Each number is 128 + 32 x the weight over its row's rms, rounded and kept within 0 to 255. Layers, rows and columns count from 0. Numbers have three digits each. The size before them is the row's rms in percent of the matrix's.

# gate: layer 11 MLP gate, 704x256, rms 0.124, rows 124-130, columns 0-127
# up: layer 11 MLP up, 704x256, rms 0.131, rows 124-130, columns 0-127
# down: layer 11 MLP down (transposed), 704x256, rms 0.125, rows 124-130, columns 0-127
gate124 100:102156074173149138154097134081100174194081126082141097175163118148140109108089189157070149129139166169098068111122083115167122167153133128126082124130176136133060120125106169126121172153139096066138125089155182161174050088128125123177118119172126210177140164140148126138115131110070120143097139119108094062026122143091143167163102092074145150106046120158102126089145078106112138144173
up124 098:069105095114145088135139066100092097168125134213146129106077220195086094118098096151121172126185107103160124107097066074112126110113174092193093127118108128122064094133138158128043161163127146103127136150121134118128110123109125131090109099135103140146126126127148148147134133139096145079176139152080174122146135146129205181138072148092097132125137146138114152128128117147115107125133
down124 103:184133124150218120145093160166144104067137092141136089106145135156100145149114119143131104170124197093174133185106165095134165199143105087094125135130124132109132140140101170157138131155086198127077026139143154103165135150196112139110137108154142100091116128124116202146100126082164126180073171134114200181167173073226179063120122111146161077143128167115147099144122135182134101101098
gate125 106:150121158165160188163106131178086141098153152109140103117149187140114102102129154096180229132105164169132072120103128137119153078096151112113091170162159162100066108104128089142134108126141103140080143138172158123137096088117102161148127107197124102149141062107151082179116121125178132096128139092097121123137076170102142097136108126136163107118159137185092077128128105145139111151144
up125 110:128127137146160123111124209089152131138034135099129057108164137151124224153058111122128135141161145140166100132152164120102092096094103126161123107151129155178152099107207157112129184115108096123123111155167139103119150078139132113152070110168196129135101119162119117133193159137128152110157145112158035140162154114175126128125156126129136124141174171204119132124144140152137121149126
down125 103:120118054130099082192133103192154112142124119096168056158108126094162112091167139136135170119098109112129187151129193077165119098154127113101099167132134098126134117132119143044105126159104140133134176148171094094180110131125177089182178098131104110112150126176145168125141094198064114098119116138116116063124163117120120080159111103144105076127105080151199176115141096117143142082134
gate126 107:065117138064099144126095114142097186140168173096135097090109108157173114097102131120205135162137062160151100125140174148133112163138136130125097169108191147139118121184105153176126207174172133160131186051148085132149088133141141150108068156150109151150125131108139088148119155129128124147116125175150114148128059163124086160162123184130120132205188148122099172173121152166093131084095
up126 105:090082170171051072094127127102136079171141121131227159146115131114073156152088134109097074136140100145164123155143178089144095095123144147161097149171149086158114134112087128144151113122121105130149130048161117140124153141157151142174145157070123161127086090119144143102130119143106175121087118085089140123125148172147088147153100090110113048093137167146084102066074170142161121088092
down126 108:194089169156163174197136127159162123100158112110187166102083195139124151141139091117132141162059111114154102124126134186150124175140153127185090130148074142153190134108174132150148089131114091137141170094125134166198138140160143134140153137097189076115094144126111062114141127116095073068101091156114092132160125124186090112126185091143110165161129123143109133159105139104085138102105
gate127 098:077127181112195144136145189139139101098210161179184127117064077141191086116075132088098130107104072079145139134123151109148133167168108132142104147125122078150181072139100169095095110136102094153191123064125125095096105136168131152099145150112093168132100082071152117149155125158102135140100144082131132170077156100123161131135118099205116157147190149117119066120182093138133142172162
up127 093:202130202145138113147041165134101186121147128122078139151156122044095188154128130208154097099133163166092161130095165157096108143212163116112167134118159137143118195099149122125103141174127103123123070154128065141113086132141120197140125109156090119145154084179059183112173103164171151052136115154093101162093134136132098106114099122066141122125147151159159094144117089142085144111182
down127 099:133153109073097120123119143080134190124119166128125063057158146127113150133084177085155171172125179078170143093100163128105120048157107187139093119106116123117151091154120121129122067178132140150146103090136146179085121121088074089109164111149140021179158146148147128073068173145119114151153154120148153145112195160080154108127119113172147163103161120164092126107115096178097128163077
gate128 094:160125139127083154168096156090154159122129106109143136129123093138171209122167157138162106138105160126133146084183128110148125132122187126160121114104131096130086144109145117173135130233115133115157110132118164134124211139132156113121146107125128129129143072097107147093064171110094105121082123121201101171162157089084152069111102109146121120077110119126155106151136127151087132111140
up128 096:097161151143099151117135100116088161060123078142156112166134110098128141106062086102108124084124180131140107110120148121155172028170108106170138110138100168146174085083098097112145158158115124132136053084109151095181119134055067129063070079123084109106107146083142098148156096126106132113111117155180105109136177150144146099108145089129093128069127142109122189105109166184127136146137
down128 095:171166116153161094127143097159157107130110141134030099111146110130127090126129149161180159100071131103152151140139182126172160178080173127174145102088127127194167082086071133122135147117102112124130127176152079223134111165221047167149162098159101154103112132145156130026119079154192142129098085121055160126121108174130078156111110103129118106130160163148088092155098165108079130082135
gate129 098:152114147179123097150097097113191107149085097106158171116149121099149140116143164133112104109113098154150091165174085093139119105136140120102119113184128155110128096094133160153138156106209145140145166144069062152129096105160143077079131140132106146128166097145165107143138131167156100094137130144101143197134193219169087118098122127115167044132100133096122096117121114137118087073181
up129 096:156145135149149125161109161138169135159142082169111135132105127055110110145105119111151135137074172100087121145049137108091083155149133149153160145144118130151090145164064126155105164077131190101106171148090135159148152071119160130080166101079180140118133134112104150120145096137110111130109160109120117141117157094110171171100037152152131118077113165140148136109077137141171127140182
down129 103:112171163146121059048071106170197177167134109151155095111108168119108158138110158142226111104185131066117100130149119223215144175140124153184114127086115106111129125105125169117103125103162178106096073063119069222144113112121190128140121139121090145131153117118137156152116155177115072128125122154083102085171125150080131120076158133120146108135128121096075110144195161157113122071137
gate130 099:073027120173090164131144126129154124139150159107139088181108166131079140131125128099132122090147129103157124124128124121105195112185113086142121133128141114183078108193163144103097140149114152119118141128120072141163105107124120154084137154133115075232071132088118135155146169114074179143152116141150135089144122114119172141134141117161142100069057125088124132155114162169103080109171
up130 100:147162133160118133116161158119154130156158107116163143142096073123136152128173144080095148101151116083139076049072085136112116146151158080086134188188132145100184111117146117148126131172132110115118183101053111146159142134130106114129135151149160131078149148096142112138095118103086173142107149152234114196101102162089165120135137160082132134127113124083110151117128101137156095130082
down130 101:121132097106136147113125090078121095134125118118101160144127133132089201106147093113153079093062138080114154141127134192082140110133128108104085183111126203089174128176134119070124140121128158174116132148163135104063165120150144159145162158088144144138141136165113111140102073173114176141159140133163151108160117068128084074139105122080137077138137194182167131111132108131166142068102